Weights of a small GPT-style language model, trained from scratch on English Wikipedia.
Size: 13 layers, 5 heads of 64 (1 for keys and values), MLP 1600 GELU, vocabulary 16384, 21.8M parameters.
Architecture: rotary positions, attention and MLP in parallel.
Training: a variant of Adam for these matrices, 560M tokens, 7766 steps.
Each number is 128 + 32 x the weight over its row's rms, rounded and kept within 0 to 255. Layers, rows and columns count from 0. Numbers have three digits each. The size before them is the row's rms in percent of the matrix's.

# down: layer 10 MLP down (transposed), 1600x320, rms 0.102, rows 1066-1085, columns 0-159
# up: layer 10 MLP up, 1600x320, rms 0.101, rows 1067-1086, columns 0-159
down1066 104:086136124159168120158112110127104142077096113112123193064146134023196126099213136148089153116107018145109157164125122156124131138123068129142144131143105137143138155163174158131191119114132117144145092146110183132104145126072095078148064067132062174125118161093123127171172137145140141129160079115112127168149151090118123103109160148152058122127127184141114139109124074129142132108125145131154141150099085112105136132167165155090128128157155106140201098159117160102145099096127129
up1067 104:092127089129136154154145115110134160122118129133111121126146114160128190147087110088172080115120113032071104153139081122121125072185108116088121164115091145173141171115131123150100065145181174136165094059138129055129104166108072160131073124155123098165114173120118062149102165048120138088103121065062111103145132156110144099082101131109118096137134118138141117091134126145139146154111072169192140168156065122129178096152119111110108156094140154161141089135154172136162050203212167
down1067 107:057160095128071183082178124107166122105100136072099143148130107150118092097078087135114115183129097166128060096068138183082128081112151154113098131122101118112163124181126081108067165077168138165123159122106120143124139129102115113134120150090185133131109121113128110178128180090082215097153107104133188115132187140112101163125037146137125111118147144071149157148117135062118152122140106132142132137089127138123125173166124198112165105069127185174078165160119176045127112089111090
up1068 102:120122104131112115127104103152138164102103190141180168133159153138147121070132134110097122138140184112055186166109123144144143117136149088124130157071092168074063140174101210147121202078097212109184143131107125121183082163170123124115142127123105132068117096085092105080130142141100116119091138112146055174142208138112161111119149138169137122104122172129118081099089116160159171182147098141114140142106124130191051162059115137154084134197132071118097163130135066121176085131129135
down1068 102:188121151111102105141037143159102155125098104133175168093104177133102102131191061158142188125144098144077105153100103116126198110116140151152165117159116147187176089122059119137153126106119137125078157122081114082107137123114070142149078178125123135130075204086166171167156174130159202121104086134199089167121112140170116143121119173128124117161146095111092100182113137103096101149108173185085157227143121130184083117117115120138107157134196119108116155136123144098143123101185094
up1069 100:102124066142126128130070066198142157097145165175188168111064139133191122130128164158149076132156080160185164154095089122149129154138104111091159130093071100164168177088103134137129139132122105111155175169149124072117103124107168117099147174094162121153069152138061134074156128176119128148101179071128124151139155179123166130153097151122168141137173154103110115134105159107091108145104128136130115138147148092108113182102120183155184127139106125079142129162107120133095090147126127
down1069 097:194173116075112119157129144101112109088130083118175170128124133138086110140069145113129129098099071138130052117111166162120142147112118130059126099145121128121158121123154158180133074062179118169098123144129076130103139119121091217046154159149151104090134115156076119147180154139153097101073143158126117099063150147074121115086110182171163199148123124147113175161101110104097146073089154136144122058142150078131162157118152165140154106126171099129143103106201116111171201136104105
up1070 099:091120142090123102142071122098234108069172130129148130089106115194174102158094160102145105140183133116122146131103156149157111098111116087067125133164115161128100175079069187159113097124130170083114122198160179137137089138151115047088134173089144134139111111121092122102142130114162147173142107131108131101107161110164108056144132129152109092145096179099143088137092180184108109146125154115135114162074089143123106159129143154182155157174135181117139084163171135094091087113149199
down1070 097:162129115112100141090100075126094165180113100125181110121067092146146134118099088175195138118102151103108120121115153077053149119127107093138141136072102105131148159126115117151091143153173077115088088113162162162077086184075110067121081145111106098142120099124094208142178173137110066153077135092165128130111126150063096147132110111115213119092152086089125156133144155159084181159139112129090143128175157152122155118110170117108174151097080091121173159152114134165083195063182105
up1071 103:050148126064108086185122085093149101090152121179184152089134111139160128136114132144191092159105157163139058163125087161125154105172136162133130156138063065110129146094087058149166177093165111111156198071090142096108173154144113117140130116084127132104141132124099098129037139112177098132178126111091151152120159077133130071091077137131149089090099133107157159097142085109045128197154155111117118151133149157120122141139113166147117114123130140089107055113100150120202135122107135
down1071 106:132133129126159151084100108099152123135056096133076096079116123162141108107178096133092123100097122162095155093144150154091173078116129163121108157162130143211118117120169143163187133110137122151112155154117181174195142160118179092097084116087150211151102120114146133128113158103125087127095123119098115162186153096144121086156205118126070135126154153091196076154142108085162120150134196161171159127106158131153119173127152118177102145157153070111108136107118099157090125141168120
up1072 106:129083121113104152085087148164126035134140178149149168169167132128062134141097129164081141164111156176071118168176104123123122110101008135112166123139120121115172174118070178183085107104141196157156149089220180154126113122124101185145116161076124139113107125132147103109099164131112142112075111149127117128147104116114134126153099190191157134092135160121153130061107105120170121108149131091079129198119100088158112160089104154079130127093092149103115130178096169176108119121138148
down1072 105:110066123135102108187255141166142127148145165141134145191107188107072182104124121169147125092086131136139131083133131128112145122141086118108150130147132130117129129139098101070115136041193119112117123106054110112096117161134108186093118157106106110118131114125175111106129154117139133147124069141113090103095108072132148162067117097057168104178119127064123115076075182119104139218103085136169135166110136156089158132108124152148125154056161154165156128078104144116153173130151082
up1073 099:104075141162086106212147103130150149149092137087153137094158128098093094107185167102124188160087118107107114134118133178083084123085138126110124114145091140178171139137088123169118125109093128094175119123135145129136060124113133129137138127127086106110126114186144145153102146114136145129086188180100161144135099121069109086140121156179161119100020057074135113122128096129072152100124147095100160168150116099106117065106104110117086125198136125178110177068187123093162055078072167
down1073 100:148132175183101082133085183131164083098172137167100105158122088129127087129091132107106057103150126105071116147105095085113054122107133141199111107122121116080128111188154147131182097144140083121092124213165103106145172112113115141117121115103076175150119149150137125155137162139109114124145155144102125128119108128105110137140110224116116095135107182159128132138068112152145150160046175152170099125156149134099134131181154150120132053093118162103100145135153180065171084165151140
up1074 105:085126158098119123134110134118094090142129195080129092113123101131127160116117090152151121106106169146139058100188157149130163114126088175142143154147144157218125160103137086176095081140109104126114091152124146147125163163111110181102172133145125083055121108041175164129040168131062111144103145084127123130094151103121123115103074065162129051113124123145148156164138118120126177151164047107108161170096112154157116142096077102131132088157140125109086064103119130182102157150142129
down1074 110:113125130095068134106102129110144122150147112109071135073064118113104127087165146109108151108118159134112031141108156128112143159096119142158091134073080169095107079100088091129142119107140100093170105098132190127163134094179118154119060104181133120047087125095129105104106137155062121181120135112141082130106145161129112188112060103118122097162143080161082105142066158129127104149138177179076082114145178154111140120094179106160142154155207131105121189098138176123129145095181137
up1075 098:092125138127080118197129184139158148066091132139078104109103144115140106101094171135151153178111129112094087094167114128109116100084124165186110116098133101174133125164127136140079148124148151156057146110124172138141095120136165141087151122131189177087142119053117116106161136160155107139084138126129069111113062059105141148170094106105108168105085133087139163165083148127142170112072152162203148112167113103119152122115092110176164157114095150164129082120106135123084128178075128
down1075 093:198160149122120154068161110158131148154111072055144103146155132107126112131076160117154152169108154177167129120116120064161091147156089129125115161174162104142118136120113119131171067113083146095093104109146145157153136102097082104197148147098105113108136107124099068187110153110084178079144147103104174094153063123138106179144174126113092108171113081202077163143119111095179130124063117167188110118109092093091126069079112098183130147173117130158148176160165087131144111117152100
up1076 094:082173104084120132066142167149159146096159131113141139077123151179179093165112121172173080098101104161075157166126164141134097126153074094077183190053118079115112185067113114206038083104156115112145150093146179175106110172094089157091124105154083090136142157120089109128147135085165116090160153124115114097170203128128141115099164106097090140152141145109174115083149125154146170109150094141146126113070098144146127071133137153127117126114143144103185069177110130197128094146110171
down1076 095:105092143139079121101172068133093129166093140076137078126103074145107132121132130152158097120124073163151143123185140151083131118066137169167096128145133172080183094089084115123157135094073137151124122064160115129175116143133149142151115088153172204186118134092132105114136148099114091131136058122114109110125185151119108125145022153161133119193133104121112141142163022074163046135108126103121157095135146137154155164086123180124164151107132130158123113093133142089154148090188101
up1077 098:149112116083130098105120143123097190125161120105135130092112157126170173186195139126148114122129130050141163100093196155097075185159114114141147172125088170148157146085075084101095106144139153083088181089085113142149083119162024114114103115147114121114146080094149103141073134128120116165126152096163169121093169118136119080163130111130145094131110104053111111090108125077143110178076133127143164160127135133134082167163132138161080183163110085161103128123187045131218104128132142
down1077 101:097078098139088120038114148119157145094152175109162074064088152180151146155146097148146100167153097128092114156115094123103119135120125083106143174140106113129137153099116134101168188135084083159094112134109140161132152148106091156125140141049187111173137179170126146110164157128116151168125077186141122139143078169169162115185142094113150124155135097132141140124087114109160155139141159167096125103146092138051112163175149122142138121140110201127130137127141185159043187092046131
up1078 091:103148120126134069125121172194134109146138122132169107096160124155161176118132107130184089090174127134123091128162109069115078127145107075224130138103149113125179172148117079132146109106157078101192145085109171117071099098158124167099135126115128121131103140192152058118099115133119143117105130017109210128054153179159157137165107138121143175146112172109137201133096160180111185185174113139116172183130105108120135157117124084133124106135071140116062097123100141102121111169132094
down1078 086:070096133173050141133099137133157097135168063075110130156131125090094127145160156118099167113121118130103162099138139185198150146125132205111131131145162141080156103190157090170086125154065177161076077151130063182158167120121105133124107134175135173123118099107146164139139255057074157120127124183166095119114100121132109158135139111138172099086148093116155104159213164162105092056124119137133114091102175154156081134128128160096095168155146081127184151121143144192172116165142163
up1079 104:127102167109115126175114050163127120121148110102136087069168152147167104227141122157163105129096193152146102173136147120132116181126120080155121150100085123154129115199091079121178162086159206210217197119160116155135105106189151053090154110109056131078122074137175131160071124122162155157124125110150118140106134153126130055073147146045135133102155180137141150119109142140112121119148111179137132151123104087103144020164143120132152100148105154095084136185127094125137129136122133
down1079 106:173096144096134069092158109089061134108129146167156108173172114141135079077142132118074147123136121177142080111163138153162137090147133096096135175194123138079098144136096190102162097105126120096132157116107129111132107165118140130113124142172137102093158089099137095108157068167123174083172134108153078131130154134091147115098129085195116128166123122206123122097163092079134098158157164132105147079123171076083132158092083174141125071108128067105095144075164079126186143086084129
up1080 100:165122116113073129171083158109103142192117168100100084111150137149124113101109160156136163101130136153136098132163103128122133130156087131186105126163103143154104226101117122095163156163109091125114093131172089186157188113151093135142138063096127150096119131125155114167155170102108109102115152138096112229119188073113146139102144115122185039136110119124125105106128122113096084111109138124142128138127098100126104093156074167148080139137164165148134145114113160167139079168164188
down1080 108:158075126105130069130107118152111136165195208118140113121080137096136136073128143128122070146129159126150132119151148115126100182177088157206085133160171119118108153090111142155076133161086113137168065108180083135166169180104130096165164110103156140175114169139164097159086183137123169114123128090090124166086183112099200143126095119139127053139120131091138073056125107139137144140075121142126117148150120182077113118172131176144122181112114126080137103137126134143128069172114096
up1081 102:112122118126131094164108092100165081180155138106156120116139121144126084178101102157139104040128147152110125168183133133126130122154112209162128117113123121161059153130119101083110182071130118143105184082093141047082158127142063130097152174132166092122131057255119132086138128183126105081132133028166109109070140145138117117194122142144112131170202111108140118138111092110086141123175098153111061127129157136120083165109133110148108100147119123142106107147142098110174127166110135
down1081 102:101098155113075139110156223107057173096119128138125134103130124078117142112138156098112152177121147120146146090084126093118106149109106079147102128126104125024133150154188153167138116179169139098144134126122118226188117118075187141114118132121102115110126206030118117158145172105155145189146141164107110138146125153095167115082113106131128135099080151203086177111135153150170149156074159157158198125121107115194201104144126126117120108142107117111100145128130158189108077088145158
up1082 098:126172136112080142143125129143137171081142139128178094119097118130207126139179177122137142126099128052131087117103115124077084124164118149116114098161154120151127141153069194156131168100115092164133131099125157139170102158190151099100071085125183119077120157153099102183158129162152146139080169173160108108120171153095094088082086069174072126073066166125109165163164143111097087174136135095138194175132127142107180053111106049124156097169151145181126103124128096106126087162112087
down1082 097:146148081159172130152090151169129054118095078096121183138069144092129165122075142080173115077102127127160124119113114100116135155187130107149102094117128114121141125175127105116141178186166149158168133188117083131086126136165123102078176149141096141141105146171099171082116123148145140105168110126170163140205178097089166105146177114147205114095175110135070097133137074151167093091104162097088128154170094153084134148177116082137135139069149134097152137109100139130163107123130163
up1083 099:135091102160077108123155136100102124142162127135060096144113100103131099129102098125136142076084138116039131155160126189147120099094120107077137099115135178162080146091096163121135126102142219080186157187155165097105148125166186117145155099141106120119094135080139024133114162096157145105132130174152151128156137169122101113159091158090108152108146123156163142124115162163108101177166048160121042174132132124152133147169131088110081107185101216094148112152149112057144108160120194
down1083 093:174135185099145180109161111170189136131103134131141114132128094143065164172094082144087136150143118048136124112144120157129154078092087101114149099094173105147154150120127161132138149046087110100107138127140130148177075068142117141114114135191112130133121132134108155110147117181168099179105125098080097087097212161130137110095153082176073089105151091163164071174120130108186103163111139108172156116128114197085172213093188120170164152159099120101104156123156175142147116125128097
up1084 102:123086104069122140172118163170119145142156164128132118133202114135100146143139194111116096090070113072139094144131104184162133122095124168191071146153122097102205117080128116165126147139165172107104178117161153049107149115128109125118126170139098153151102155160119145095120144137202155182121137153142112091094146156120151127028127131143178155120106093081127175132119145133153133151078132108138104131189089078079173130121082161138106082141114137127172161127125144148154097122149157
down1084 105:138098109159174158138078066120117122148187129124084138140127117079141090115139114102128198124143161139114153115116089090148107102105116109063158118145139166139157115162115068163105094168187076136077146158108143181150097168080074086078110121099116069067208135106129150152158078144116114078109092089177117125167109084153141149209059101170113118115130199125089129143118159100218146185106140099105140172082126085082172158111139075139064083158114141141106112129146132090151115122179135
up1085 101:098124107148104167132107075126172090153141216122163177160182123206128131134165077068118111162120166136136146174122130139140139049204102104194097063065137170104087127150088110111109127066147119104084117077084162095109173099125110072129162147110089129111141166137137092132128112153116124101157157102132129107079165150141131171136045161127168172147128109062092072106112133147107162172143078178082095145124163135150134083130100105138102083114112122153133099181148071108156088095089178
down1085 096:141135186100116082122178151148107166167197108106111121107143170056119118197127144133199111094158121091137099120099141085162049137111148140172104131144117148158165085179151132132144075120129138102169105137069105165105076188109124088038082130149151126126123130098115132120126148079137084224117109115126130181164127121148135129139186152106125149089087169146189167062092143151066124108208146127121160111161117138121131099135120098178043113172159131116111124183146087093080119128117053
up1086 099:106134146128123146154118151182148113118118176149131107116169124114134160182174129105111085226070118195126160138107148110147149183153155099101112120110108098072114163100042162190073143133087117105065144155072119082107147144141122144123112192121055140140131080082121075157082149107095103137111158169066190087087094040102197134137089113125155151108144092081126142130159112141154092112100158139115123158134193144190104135087137172128172094148145102135133141187125121123152067140145143